Each number is 128 + 24 x the weight over the matrix's rms, rounded and kept within 0 to 255. Layers, rows and columns count from 0. Numbers have three digits each.

# layer 5 MLP up, 768x192, rms 0.248, rows 173-266, columns 48-95
114133128185163088072123152165134126146055142106111094122144126133125160198135126066082127125112122109093134138081117143137130128171110147111099
121161117118127140175114122121131130170155114138127103139111128129132107174163094137122074110118125105019112100133133144102131120137105119139141
170152100121155165130168105167136111150119148145122107106099130119104143126169133131139102134114153118140137137160150094115108147118119138126175
114141143145109127144115115134126148146117154113111116105093090139136123105115136113139100126113138096117101116150119118096093106088135107130105
097153114140114119126139119094097177108106093092149144118117144130130120100137112123115114133151112139172118144144172126103131155152127134131163
141131106140165138111153104161110122117136120086145127158135166182179126165123129117179138142103126115113124176137130131128130122152100100106142
156113182126133109100109139157120122085070186082141140152151134152162080128118109164111120125129141125113147175147117119094165094113119122133096
123092079113097100136130101137177126131099118106100153123118136116117122119099132119118113097080110101101144182141148137099152135175102104120106
080091147146151186105131136146122091123171114154127134164142100104082114084093142141109098196122119087199103106156177112132148164207139169131178
108167139120128115103128104100111094129106163165122152112154140126162115140170129135080162127086124160087165092108125134108110106117110098121135
084144122117160105117165129127161156143128142118144132121123134163110108131165145121169110110128130139150127093137101119126158167162121152125122
141125149127183131103136209127145106122139117145124122096150155130154111140102121119114092077157088116123174121115093135092146122187122140135141
158093112138099110138141145118126140159133127147124137125165119136115148139119128127129136158104136103097166138112134114127133128131126120099138
128101129101112176169115140125101099121151129120164172160106148073157103118140127147138124098164152143122127136123122086142093122111105114099138
121140117139157144137137125116149084104100139118115120105130117151117090112138123125131136164132108125127115110117102150099118122091121128165155
085105105165123132141130153115133154091132095146151176109102123134112121176161130120135138080091160149104168112159105127114121098099119111115174
138105180120117175142107106107130122109124063139123123101099141117129068120144167119114105152143163139140101170125129141103124153126165102109136
120157113088126130153158106096156156125162126162113150139095144076142132135106110140085077139169123140113139174131162117113150119123132122130161
123152148127149153138123090140131127139131116158126135104110117090125145140131129159108093083154123103078121106127176146143111130139119114101135
128135111137135135161124109086109167156122137094131164123149100072134115132108154102109121090147143168145151101089118111131146115133112106114120
130163130160144112134145104138160138139153100144148125113128068124147140094099189067119103173146070135120118137108140140119093158063114116130106
149123120107129166133139126137106133094088146141131100154119112104161150117168145150116108113115134139100106116136133152142150140113124121128109
111102129112113118129141117125162116076139134148119131143177136191149115135102150133124129088155133166141143145127137134130094135129112086143126
148108136145165101176139119127133144137148148077081103134099107136101127145136130091120119133161116128127170118123153152099085148106152090110147
103117134105134155094178139132125122114171125120106107115115185133089153139145127128168155112144166107123128107192114062128120122146124108126126
110138139123080109130145135154176146128135150173144105153129130092106144143134159104082156104142104140119164144144178127119143147133107108114138
092158122163151126121112139131141104081112099133112073114109090124106149081098188159129125116102135130115131088107158179110092134072131112064148
173150120126123130126118105145138141107128116171190141104122079142140113171123127146118103126124143148120189122117133141125138146135193126146085
146119144140155174141083108170097088154124129132123127129148125118124099126189142140117124104175120130119124139118119136175118120137120163161158
136111128125121112176081137113117105104120127136115162147116171086161119134131127113119122094144082123159158131145111171109144125143134118127137
117131119143132141132139139094142143117146117134124149108161119132154128117091171099131111147138163089095139138114140109119138132112145141116137
151123109142131125157110139089155175165126122172147149194147188110138096138119144111112135168123107131132145138116102121115151108117107140085167
163094149100114167153111126134114203112138129143150136132113108142117172147109103175088126151166136035108077089103159151136145057142114104139147
149129148175156093080169145157129085140112124116119137088134109082169132139114098151114134131149110142078115068113121105094158164140103138117119
107129125076162107180086146124120098176130108174130106113102113106154136119157124102152107110113075149143114143179129123126161138102145071139070
081102131138185133171114172135126132151152181172108098113168134096155148120162105128105096174128146124141138136110126113112096085102165161093078
176136120134113160080147148119175122127136155144123163159119162064165150148134142118101152134141168135124119103161110152084124155122132127097157
139198088075138122146097109164091147081144119121095213149149140098134115138131142167138170135122129142147169144153069145140097116097116172125111
107097155127157170158144096155155168130114194087078183153098134081096109149146160131115148101112142158153163122098098113135155126126137096184149
110152104147107128103142116097133144135153095147130139148137117135091113098143124129137123111149139115126145153137141090112107169091129135104115
172087167139110159147127113084154113112152104169107140131134109132162154137129131117096172120178110127116157130153104157097125141118147148157155
123143132149139094119095163106141152137094111133131167131113130154123141122136114137141131100153110165111134156125099098107103104140112169124136
172135105078105131194134130161130131149116098129119124162145129146150108202096163110118108111096101100181113125133121121141163104138115142125107
132123083141150135137124179146130074107101143070117120126107086142158112080141147169157143167143103182099097143132150110080097118125139108126087
064115134152119124148169135175130111110176114101153146181133118143128147090141119110136143107153134111126117106112123093093131140111097136156120
143138101146139131134090114101134132162140112130126155088128142152133135148160104140084135117102124184142109118130091166105117098143117155077093
151139135169131131103119123138142108113134130112125100093140116132152165126122135122150164123141152127121106124157128133117112152126119160124135
106110121150182123108091089149202105140143125150122123069128118087097097135160104114157107128168160141075114101102127139157147132147130107097104
134113134121121125099139190130113122140117136119125145103116131125148112148131123088129095170113176133165085117125098101150165119117114058167100
131134118128115106104150141126062115109110125112059136107113163158133137124112141157110151113131138112185124151132105111155136137084137102094166
111129101138113153118111120117112132158112153107101128149118114102141135125119202132142147129098135144115153129127105108119155117143098114126151
077108136093128116150086159085095056120109109102126146139135176141150130128140150114129112139155071108089118097132128094131080162087104116096058
125116109187115144144101117184140156162116125112174127111114096162154124135124122114150158115139118137169161127089121125128121140121158118150138
130149131121122157129089121135050133152165159132141123145069143104142164143079111110113132125118160150123077087078150123114093080139125088116123
094129137096141111129088077121117103117160161111113119133132149134090110138125145165129123088132108116120134131123159117139127111152101163120147
075134140085142125144151133110162160154127125094098207144124086135083125138093122152142130087098115150133084125141084172165088075137106141141126
175133163115119094121120115124123115131147149104118112097124162158125133131132111125182132115113114099112121137146111127155155136130130156110073
130146155112099119125192123106123110147093124136133100149122105153140091132118099079139110150149139147131090151152147094177088165128094124138122
169115135097115138097130093143145111157144117079156145129081084179073128131110148114148152109082130172146121151095114105066145150196116133111117
140088085139198122135118097063122105128125210097137105136126090120097128137131146135114091158188095113142106145148163082167101163177164091136090
105131154106095168168117138118179141142122129095147109135097141145104126065148145076117112115178121120127131090103114084170122159149095129125117
107141112098147154123085113168130143119137101095143083181145125132089115118144125122090135112127147150099192131130123129139137117120156105100143
129123119138106123133167159138125133148116118123113185140105127098128104124141111147129133123143120137140131109130090110154138127128127133130115
099139132145103108095141134140130100105130072114122114120125169117091154147125115122118129098125118174122113163115152133128125136146096135143128
108137077144138180121169126119146109133129116111133121145110124137122168150142145125133115106136121119144139139131136159101110143125096121116151
101087133155131090118116113095083114137151102098152089123145140113071155187125128109119174125121164125115146121162138115112110131175065113178121
153111156162119150126110119173131177183133123138100123083128138191126145117107139121110118119142120221147146102113158118076125146102120149090110
129131119140159196143138166137138137133114107134165135145139108167135129150164125114125137101142155110110110122155110129176124101125131138134097
181113134120160134164115115173158131121117141141111133089091162105126128134121115156119149155090138103126104150154157181107128128140141150062135
091167129134102157117131157185120115081145128102133123144152193120109104117142101164116125098098135095135135146126139115159148124103110115132100
166126136104136131103134148147096131145162118085100097124110118123099147167150089138107100150141110079107156129062109165128120087130095150144128
128169110130148126158171134160126093142132146137132137121156105149121105104107131151135125085127124140165098090130108111128157128147118177108139
111134113107138148182155144116085125137135156127085115143146064131154089133160164154098146168122141123134129132113159125144111239099112151153077
091130153116115105131103129131146125139102143101167171147095133119138136118174131135124147144190120110107124158084154142173138099109123088121093
117121131146122143155108106113121163118087110094151131135103131134146092144127095115164136190158110137137138125121108094135133125084119142117105
151172136129100120137162139181120130128076116128134130100084118124114141091171120109166114128109158125104106114122141117163149154110122116122111
130135142105135125143135099159153135143133124100143107138109134112129178126170112119139162120152146164149104090111117152122138130131137095140136
150114148124146120099105118150133116125158107076138126123119117135126131107116114143118156140129138172147096153116128141158124102117131107105135
127103115135226148098141161129158092146131103157124155112111189144150156120187070167077139133137158082088128081127119120133164104159127136180129
151124142128124088132154120106136114148128134155105077177150100164126149129130104129126130141155103115114170124158153142128104072155123136152125
086138127081153088138094129169103154112125098111087105093141089106146125107149124116134139133138116128047066134156105124123141121115146141135158
159114147128122087063092156117156114151137120114163120125108136126119108179152135146147122106117121125127096121143131136126102114093157120118075
097132119160108078124120105077095132160113140192106173119125125115146133123146165137130177139112151110113084148086140132124125115123144123157123
126120122115127087170128113145164135155090147126123124107113108114076110136126157168105109152117120057112108134117153109092117145081136099131111
107118130145127141121124123144138143123116128126134114123132082134132123085104119147158139126146155142173123136101150104123132143144135116137107
136098092137174112118123110157121182111097091101123140134119160103102134114140148123117105144159128114125111112129133154149123126085148153131092
145163099143154109141115106134107170112112159144186093084112122093094116124208122113177138122138139181058142063169170118129127167152128128169130
134127113160167120160104117167114121112096169162175139101132080124110134112122119146160186111091166089126120149108141105144137145168138094148090
183133159084143161094157133129146081109150177168134124114147130188164118157093115095142130147147118114101127113117147127124134135106102124133149
106103133132083144129118112160145142127098125126149157139105079109147140100090178141117095143160092139139086132128129119150106093110151112129130
102105093116103107154111120193115150136102135113115134129131138121151164118117171105124156107125134097134129101137094109127148134151177163128121
098140109180104122154117128143118150142123114145106109136130130116098153137119126122097112127170092127091152117170096118138129131140124094081109
192114093170103122118138132138135160146139129129131114096131142083145080124189118141085148166127155121108177120105086103146124158066087108127136
170132130149135128127143125124134133125129066138115109092095078143155130122158117181122142139130127107134101171158158115133145096112128089151134
# layer 5 MLP down (transposed), 768x192, rms 0.239, rows 173-266, columns 48-95
156120089125187065126109134152101116142078155117093121146060121155122134147135111118150112093085103150156135138062113164109092131140129128148096
136145145125140127088120122159108136131089153138078122153094100106151147143105028152140154136150115161145145130147134163139094126146105107124117
113118116187118148119128150134171165103119121097115149139150127146090109146160128084084153133108141164087094099118148142148133094113137152131101
129108135135121093108101141134141162127117081088126145093118178131138125146147132137103136173128118121103113136128119142078149147127137118158131
118121150139117136166158138158129122139126133104113160145130168152119110097124149124079096133185163128168153126091137136113143085167149150076063
155092099096121114145131131121136114136124105108111165132113122138126152098142101176093111119166100097133130131119119130111145117164098112111101
166133118165163124087136132157113144169122145115115124136130122173082161123110196138128058136084142139125127107128135154096118129153093097125124
128135130135176165110141080132148107101174118121123128073133105070169166113136190093139090150021135134129105123144100126147135125136185131115177
171130126146158087099106107142167154076147148141115085118111112132144126172134135156106170111121102129087157123101123105151101108127054127145140
120128155136155133160122127125125146067154156142149060106104128140106130143133127145152166165130109112082201100139146137135139108101108121136135
151136150124180166123105088095144140089149130052143116163121169122174141083107139133169136126102142140139157151142129130097172119138125117143149
110121123145072134139129141102150108161109132187134126140144098083170132121162142098089130139096125150093141091126112159128098149155146112193162
134136133133152103129124144132140132148137119130112143163142130161114144141098102162140124163127122128131134116119100117113151145114109144130104
122148103147080110087152134112140154173123136117173102045120172136166126129143089118168147108141080152163174107166146069171129158100139096160147
108073122110116150119158124086101180177128089117121114148134139105082136167207143112163129129120132115115129131123125155134096144130139134136124
140081165099147164055152145142081121114126117127151135144128127117141125134223165145099116140134141119114118098119141138111071131138151142157122
100120149125114135117115099129170147130124101129135161127125110132126180120134141089145121103115084107125143152106140075119145096140124116160196
126183140121099143123151157129133132119145133155130165089115110082127118164146095125125091176101107136134105116084130116125109118140105067167133
155137152074151137182129138124133112084142153125122162137061157149116133118142097152119102107149130137097129086124167122122126121135156113092115
153101109128139164115102120178148133124152077137123104119131140146172138114149146142122182143148086132115141113149131092118142088088145153124096
114099143144096135122153105119123153107084186092164141115139156154135123160103031151130130130115156133136133138122116136122099158133135119140158
146106116127134113118161134112157121145150118175147138136118148173104114112144137131119169183140166155121105164123077127110137123143132124113117
134136103153107144166108107113105158105111109142113151131160090120111086117118107119142060137085124125130142118162094112140147143137168112101103
123147121116122084103145152123145123113155115097139160172112164117131123106108140091128127134103117147091144082107120130126114128120120137141152
159077174119137151133137137110102133135159144122119119158104119118103115127122135135138138104141133119127128091089130137111112128137126127131139
135159140157089124126094134116103117107135066132135110133165122132133156108124084111136101133115102113131128132142159114157164125124158122130154
148106161155184129195150137124147095100149146144137151149121152104118117119120187094117104155159187137091112164106168132137096165140111154127122
133122079172123111123119135107097163137132128132176171142129131113122108128089120128129112119134126165109158140105129186149115130122165149145081
142091138177103162142104102139101075119134145103124128093163123119107114142129118091116131152164097119098132109127116136152128129125114131119137
119151096121108145115090183134095114117099143157133084144127129134160087152117105116125140103125093131155138081124168135121131149114096142112084
127130135123132152113108127124124115139133115152150141129119108112134140131125120106153133099139115147127154107133126124169112118142121131138151
142162119130135140144106139124107124105106088144131139165106121161143126159152122101149112095092111161133099131133133120118141101128136130125112
109101126141156129100100147140152089096149134083103121135109126122094157130140094189178106140173088095132138106097146134112157105141089110134125
181173109133146101138125134150166144124101128115106113080099110109110177113122076097129127105160129162146129108096111105122148173193102110106137
143173120128133095103108078120121125132138073125149126106130129143149150110117118120179124147132073131155116117118109102082137176098162105121102
110164096136145117136102105119182088135129133122110139134157149120135143085138133065085125111122151140109146147146105106160091137111117141149105
100113105108113072143118126119138082088142116144100107154116143123131117110156143105159125145105168133094106150149157139123186159125165101138103
131162153109173115148169133177036106122074127184120162150071161202138170125113105169157145147131153130173086149124160130126122104129097145083067
107160150131155106140185130148145135084124148121165066202116093077104152138097192146145086136093182144099167161115116104101114146188118115123046
099129110120117080148112128166104133153089126123137163115112125117121125135140131096113135129133124129134109127143130132175097155133147111110129
134098126131097137168121142156158136130160078096154155120154091158107133142120130106111142104140096116113117120124100131094149156132108108119156
124120133134121122104127119088120125074130109118110152087137123106147137148115127095171133138152124135144135128160164099134117064101122139094133
147128116157105156107162134093090125125096107135083153137072166111097110109101106132128120144088092116141104178132160125110113089152080089099142
135147149117120129145164107176123139148132112121109093133112129143116148176137141169094146165150081095099176133099136117097133095103143100161095
090089136123108146128121139122120111125094116160120114115148131142129139156133091128137128125132141137128136102085087138104141139149139089115119
133145113101125135138149122105069158128095138081099122132116165091090101103188169088102154151124135067088170117127111148151124096154073128067140
119130140152131121136154160127091132122154142149131154104090192147148107130112204129149096151108109147111092087122172123112119107139163112119117
138171105109117113094103124130159175152157178162114090151110182174092088157180131193100129097142131114114125129088156173099144131128124117159135
149136147125104193135111091116127110124100161126136089124127117145153148121108095131123120115126132108116127122084138095127172147136174078144127
105112133139141121157127145133104188140130084135110202119119127136126098124117087131131143144175127144109124100116139146102125119106118114138120
138128116134132130130125129123115141127129094112130173125118141136121107097143112136104141120169127115110126130144124128116116122146120124123120
090148133150124176102105102124134124077088118137156099138113131126168118153144170138143119147158107102103069117150137120096103111121122095091130
145129141131099136129140108138130118103133157112124106138174082116170184108118063180148117082129128123127127121165185105132150150134170155159176
141154134126143159144091138187072129125151067153109154132107105089124133127083082115122131100137149128108174067096127134086131144118123120180089
150150133166128166119133133110106112130143111146141150145095157130107113094147170096133091172126154164128136109152136137099133098115115121100166
163172126153157187169121131142102147149122110125057176129109131160125098103125119128206135170092089112164167116114109143159136133140163118127103
150132099107121111119131121110122130141104144104120129110118127156132100136132096087148131117122127124130118114110121148158120104139138132117114
155138139148139130133129100140116068135167159101163063096085135153108104102123124103072129151162145089137089132116140079106145119117123145126100
139161189121104120187126149154149140091121173093144134183139108123086171137127138127120123137183189144105130164148150171156132148143158118155124
107129072149129126135106117139150100179145121132143195150109140148115128107081077122131135143119057151129057103153123148119114085106134143193157
144146128099091173127100176151135133155104125087113099154113140148102121111153071109124107096116143171129079081103067153105117139103116143117157
116161139100114114087160110118143120115149093115071120164167142127132116146178096106085133118133082113136161140158082141076133136118108121128112
112104140130158084137121118121182142139088076168134146126141069113128148135131107123132123115122097128153122132139109125120131181087106149121118
120163113157076148100200078142085117121109158178110159125142120127086148107150179142100151122149116142113095130113107131142130122143140133088127
117102163134145149151122103126119128116123113103138115143132129146130103133109123114109132122133139125144138098125143118110123123125084143126111
105132126161127128148167122167124105155149112098113156150123123093119159140151142142099141126143122104132127127134120117082133126163142130155147
153072148169134157114143126108099132125119106111100211149122120138163118132132092101099127198157173124142116157101176135089148140171169127127121
157116177125172088144116139098145124137095063095129165141112096069160139135099141158145101107126144159126125150127115138133083114113109155142133
076122118151110139105133132130147146114127128135129105145135101118131148161135105153152108094138102134127154136126126118167133147109141182142158
160158127104085161113090169147125093171095136101127097153128100162100168118154099179125129132106148120103125106113160151155141177115105104114066
116118133146130132179128110132114100112077127126124091118121121144121089129156054126110093149105136122153129094146123132171112115164149127138109
090183124116094091132125161121125115167122167135146112137139119122111153148126163074120124058114135141179111137113133132141144174121100135148130
134110135123126147172069127088103171112143109153119095106155122100219149136146130163126163115122174127111118145145094145149140140120126125099152
112141147127102114115098128145116137142085170193131169095124145117131119123125110159154119099131134114122120158141093128171139175128158140123149
170129121148176141122116135126160136150172136097106139099130134085120145123115134140138110118121157149137151141154149146152144165141098191099138
105092142096144110128159125130103182136114082156159083097138139177134113162107136166130111129122138110156142162133123105111119136136108128140108
126136124119151152107162146153120117133167092152133101082146098169116095122161196191112149141108117103103141146133085133102111116154138125129160
123166104095149156077156133137174115068102092107180151130141106150135124143119121110118114095134154161121157110078112140130107166141168139109153
088106108090116161129110132142158132134109123144122144118108104148158150161143100157172138093124120120151117129132114119120115163135125140093101
105111123101147119145106138125089133123107098070126106142123140109140132153080125120149105074158123171125142185101113154161168115124093129130145
122138145164152128127104131177106164100107158097102127170145073129173090126142060151119113143147126129106144109122104145122156106117135117126137
120107111126132110166125127123096107093128142121145100152158137175125133102111142144157118106140129103138128117136145108141145107131111103127088
067165154112111137094150158154202165128147137187136139138110157106105116134161190124128155099120165138115159113149140120140100147156135159129119
183155106063096143131093160104144120126125135122084145118115128141142180097130111140117127124105110122130113144077088120099081130131161133169145
136134117121109154123115131135131108098131124131135114104121124140133108139132135113134145115116109136124106100119112148146094148131142137136142
146092132157137102140103096150058129111132144116120125167132138124146094118120171127123108135128147124174117139128133126151099163127107131114108
163095119184105128110144112059147191162126145095092129159106075108118143132152060130153119076101112132140113090162123117117150123114105104089147
124129111131144092155138111138151165149099162144178144130146112128125104148131109110146168099135143124137136080153098104137188144170121105159098
143117100124112122115112103139125119111132128110132111138101115143097160127160121122126115117133144146121129120141112118145094114134163125123119
137133140153132147119096142102108124149164152185137135123127142159116107080144105138089099135136110117110108126093180144124173107120155094117125
128159128142154109125150146150134075110117144157117129140141121117129116096150144131141120118137160184151130116119125130149117141139130140169139
153114123169165121156145125168118112112140159148129107130105113118139133108135183132095127131137125090123135104122151088122123077116076146109146
111095105129146114098115147100122119133114143117116137149142084090136132117134081157165086122139139124154128159159150123124110146139113167133118
131148116163146101079115150128138119131162099162116156134118131109145145113092143131158102116136149121124102110112122128132127103133112114157141
# layer 5 MLP gate, 768x192, rms 0.24, rows 174-267, columns 48-95
095118120139132101157106160187135103123111140160156130165125121118160131151160132097160103113118125142112117113152141131119136119164131110107110
134116110125146123132139121150156104091154108154091127080132167181148103121120137173129104108199120095135127146116082132122097099146113148104131
056139146147111109117101102122173129135098164140108146153119123194165134166145139131131098146137136110112119128125154133126126105125143125104123
138144148152101158151121150136138082148142131165135123138118145136126115168150137095114096122088119087112083119109123097109170078151130074141140
086136128172111103110122125131115125108123127141115093136109119133115127135087172124130105106132144135129105105116130151137081135141102108115149
099103158074150109073119149107150120126187104141097080143145142138127159157135172119116125150114119138078141101152154118125089174148133105114125
063133149129089124133106148095100136139095109142133123167139142183140145137133146129122093121124177112073157139088137146111128126112094128185131
183141126085107065162165112121079177134107156131146095093133127159181095160105143111139158122139161114088186147148060133134103104093124090160198
153146123122131134106161135127084104079149143156081100078125084089113140128193111118147161166116161134169146128101169128123137129116104070139145
124120113074150161126104162081158109153157161109147099122145141149156142116115119085139127084143068095071151146149109125150105140115204133159086
128118151090105157103124185131162168149152102137130122168120178112106091138122143144147118154165219132161128155123166138135075075168103122125071
116139139118113150124120134103116152112127142109118091118129135143152154130109165093163140150108144161116109123110117162125104149159145155114175
086193121146157128122105159158138057161152137140156155080082153086155113112135131132130136083169149128158141143157147106172128132092130097075121
167158099103103132140143127174138092075138134095138116153149155119154117153155137106131160092097138123173120149116137134113106174081168125135141
140126131076113097125117080128106101171116150132078096163128100111160147040112142107161146143159131087157122167127128149151127132087134100154137
076076158135120169136111167110134161139160130146123130094119107122111116111144174132104146144148126119108177171118092131115160094112152138149150
131139146136117144100183084094137150167133167149166165091123130127133118132128133147134114183093117133135141150087179088122097086127119159148099
100141112140105126120158104125135110142120134136131106148164139130155085121105140100184147168104120164118178159154112108117150146127132120134125
169140043121135129131123183132132140141135120133128101148150109118122130136134112137125131140086142126111107158147188155128120131156155117163157
118196092154119113134144116166139142120173096168080090079111106173181130086096182101146083113129117131125102147083117099097137168101141081174106
123125113160127143120112101173159151110113120134102086136118112139134134137142136091125133136123135151126078149091156161147116173119117149118136
133147148124096145127112132137097127121128161129132144156119144147080130124128160074140127116119157150142175129142104130116142183133131123140147
103143095109166116166122139121115137111114127125154166131153154130096096102149097140130131124084104150111155102134148073130146125114130152149138
122142134131118131172147128110153111126090094136118118121143146123128101142128138124114153099158098118134143143152141107080102137122168175160094
119134131149109171086148097140106155126135156157115098121121099104106192165156085158109150142135143143158152144097158159151122117166102170096128
113125071129121088062120123133153138146097113151134085142104174058116111062120162134115126079131107132112152139142132118125160160154079107168113
110108143130096156105135097115125143102126155131116116182114059130160158112143112097116172117128145133126130154132154106087182112126123141136122
141129149134105119107152103121148127137138115134137144119133134141149118166123112132134155171126149159128124109155112131110099127131116120127105
148152156135116152165064114133107122118109112123131097115121152074142162107114136127107146077178102149123097150126103123157180145101094128139135
134115128134136119092111102144113120174104139130103126106128116100147136149121101112116124103142120143123113117153113135137173131108152106159133
109122112111107175141058168140125146117156117111139112113141096134143105133167166126153131126122160168115106118120126106158121107119147114110160
118126139158130134108144097118087126214166112118162133151134129150128111152150101166158151131145122091122165139131134120156130124131135166128156
117151123104124084122093191124158113100157135135106090121154115106113142124126183180120098117102112152142161144177121104105091181174120100122127
131083156127112149099150151140118144120110184082171176137133108085082144117143101121117169110134160166125155126159181090124127129157102168126145
079135128127142139138151163107128098120185112165086137147167062065149106147143151135110111139113126150047150150112107129115121097149104186135114
101191147102131185127132144157130118118164132181123165127090116174160143135133099104145091143164175151174126091167090108142157106148128107101103
126126160155150214117150132093160133119137141169147063091134147091084128120130133083160150135104144099084081105099092109147138104088132129112075
181167115140130128131158150096115138071139110173149108106115123190205133108118095130181097147109138096125078184147164148128108124070136141144125
111142134081119128128090121163136118136103158101144084125108103163139096155131157160123164117102130144121137125158124132138146140151179111142135
147107135137165108106157120089131119143149098129167117082138155093132144129126161124088149142180121114113091136132165141148114138119124108114150
103111089111140120138151133166120132102162106193142087127144071127103088137113137110162103143141132111124121141169155201120114116154122140151099
126168127118138148132156130132116113157126094189167113133095167106084167146094145083138127167075125152116109166138136135140107167152106112141140
113129103106076113151124111126091122107113123179113117163132121132184116090152142081137083131124177056098162183109129177143131130100115116138159
129162142132116093112116108108087086171180145157131131173120158145122140145137145157133104099109127118122128128089100114151116161101110129128192
097132150101108139113210131138160135110145117138155142128116148134109122137136117141161145120176115119137117138123104120163103131112155110109173
121131127127126152143149121113115088121115119151124133200135171134138146091104083132106094131106151150134138170102095120161124101130145147176144
159170140111132090108109092116173132112149130134161130114105124123137117100135100102101115124138199115060156147111113145172163141135152109097100
147106119142128115157146124115168143180174131153139160080125100131168117089149160092115105147144160143116070137106095113134116110099137145169095
099132171105120123104119161201152121131110149112098122128119169136141138130122153126144169117129129141153099139093109140110144116048128122129168
142135143167107141105127127125097138172106130124139072136129068094120137075108152107114141199117111171097144146109106116111107134135114119095142
152148148153138146144140108114174140110130102155101130109112158149148100158173177101096101132189113141145130147171113095160172091110101141092120
112126159089119114139094115073147129170111155120127124147103115138135175103131144059153139125119133133132133160126152136147131121086122129155151
182131116101112145136112116109096107127205131160127115105142087120109169098129167104141130132116113130124085140111142134117092109135149109127154
137117127145111143123144135106119138113127105122135119120137084126135149120160090133131111112168149114130120079129117152147112135090144123133127
133153101129126142168122155138087155120127128133134126170107147121161098120108111173101135155110128094136118119164134090105136148096145087131124
104123096140134116105116133116109179131129120126119145134109124124151157102131125146164151129123111153171131127137107155113110100128137131121120
136148160121151082119124082155093088151141160133137133126160125132099167120123129125163132153127139122128125142097147150145113144140147137151112
140121119152114172127139165098102087148137126078107081111152092128101150091160146122124108146197079113114063182107147131079102133074127136142168
082077105115211062130103089072104129123159133113115124123139119151132105154109142133119129178157120116107130144175138120133146102157129164159099
100122116119102168126119198134126130133175144115089093132087128135139138128147126149164107153152120082087110107115081157162091099162090120179096
142158135159124100187151163086111134123126126119107116090149140152122126123091111103175126082171138103103152137130206108137081154073139127137112
130143151135118126120143161120118149123141129124138112158134138091132082084137090100094103134147120123123093117140120133160173141127138111135126
188161140112125157190154123136137139150172142104140128150100094130164142091088118125132115133123143109101139115131138141087141143115123121121149
093133126169122130096118119104107139102114115167119128160123118124120143136109161082124127145098152117106152164126095119155113163138131121147136
139129127125105107106144083134143157164115149142104116147096139093108124124104174147124112122127119159137126083139096087144114174129080112098124
130109097139110170145124155152133177100150125163103063082108158181131117125152094135147107156125121167162127139153145123087105112087112111114097
140107150136107110165089122090132090125113130086139164120126148161124096124142150158116105120162128114098108114155179153103155161147128129131138
154122140118126126130139130135144101148109138134127122123127134092159145128129132148127118131134135106110098122109128158087122101127124155097156
104123152120133147109127152191095126141148105174166094124141143115121085083115098134158139116143145141139130127104139157136140128106124121076123
106088126129148203122121130118106097169139130112114066157145134095118114098146125112138119148139149058121157104112123129133117159107128122114118
116132104111139118131137148140136117089176125158108105128145083156128089106099135154124123119049130138174104134118102161125130142125118134133123
186178143139129100086115077122136153118146108150158147122139142147148135133141109098138155154119156090127162118122157100114101115117121149088176
096148133115142128146069145141157137122138090110127132129120174132129127086121190140161171081099146115133122130122108132124140166130107120154143
149141124141109138134138104102126113170145150130108139116129133110098162138115126172116153091090146115137151122108129108129144150144111134144116
124100132115108112110118147143114100138111158122124099140124166100149159103129122119129121130135148134118090121136139108142126125156128116113102
134118159125146136108089118111148093133104169206136097106133148158072147137141106150077137119149095121127170123141115099132084138155130111130100
155166122082086135095148155122121097109142109159146089122095099123110152153136140115100101145118109160111123149138134171135100093131099115130112
134118104128159123096131135154111113169148119113124150111117153154142132122170098124094138131125186073104150136101129081137130139134101132130099
123162154134106123134147127127135094148135123116102107135132143154092140130072133087124132122092116104068144162111146135135122080100135132115153
133119139076156161149161167119139117104108089141152101145114104136133152143149139068132106140133097127134120125159129092127136126155154113184085
152090128105141144072110120154153111089127123122130120133146134133108116155126146141141125123105167122135120144145124131119114110145161143149154
125093126149125086138114096115123126126158123126121145123125104131133160154135127117165171153119140143138090141086101144156105107140146132175129
106144157147125137097102152127137110135154196123102147148135125136129102083152105137131133118150138113106149109161137132134132149163143167148145
130148103108120123132105130116091114137129127104124142116091129151121129178131137106142133118100107115114104121145099148132108174104130166104119
110114119126097154177129149132132141151117156156161125132110122052150159101132113114127154143112103119127132126156145120106150132143138151146137
145141091134148138102119147139138207110153133152178104127100122113087131177183132124168124115135121118100154084154170097157116154124099154131149
135121156157125074158147145151109127144117124130143107153097121123140108154144136123115114110134150109157140134142145163110184132158131098141135
108156128134111142100102112139105103138134148119110129119132109104154125144155106108108127133071094131145153089151167183160099116109132116148102
119157124103157157099124136139134115142153149141130103132203176128136135148156110152125149094107161116122126123115110125092158128147129149154161
144128173138144165123110172103108107130158152165122159146113112141131099109139093132113132117111125178133138138112128143115129144109132146170116
144128114112127121117105149096106100087146121133177112131115126160139111112136155133141149136097119129133067145109144141146139145129178164130150
135165143132094139120129125163164133153091126110114128092084148142138109139153175155123180103101177116037143116106116121142076122139101070124188
111157135099133095123119107149125139112114112170139157140153160142087111105119139121143091114126081094132170138129099154158157088117144159156148
166127095108110139079134137090152101161130162130107145137111121127119146149109117093110109144111139118154131133180118105106132081132129143146136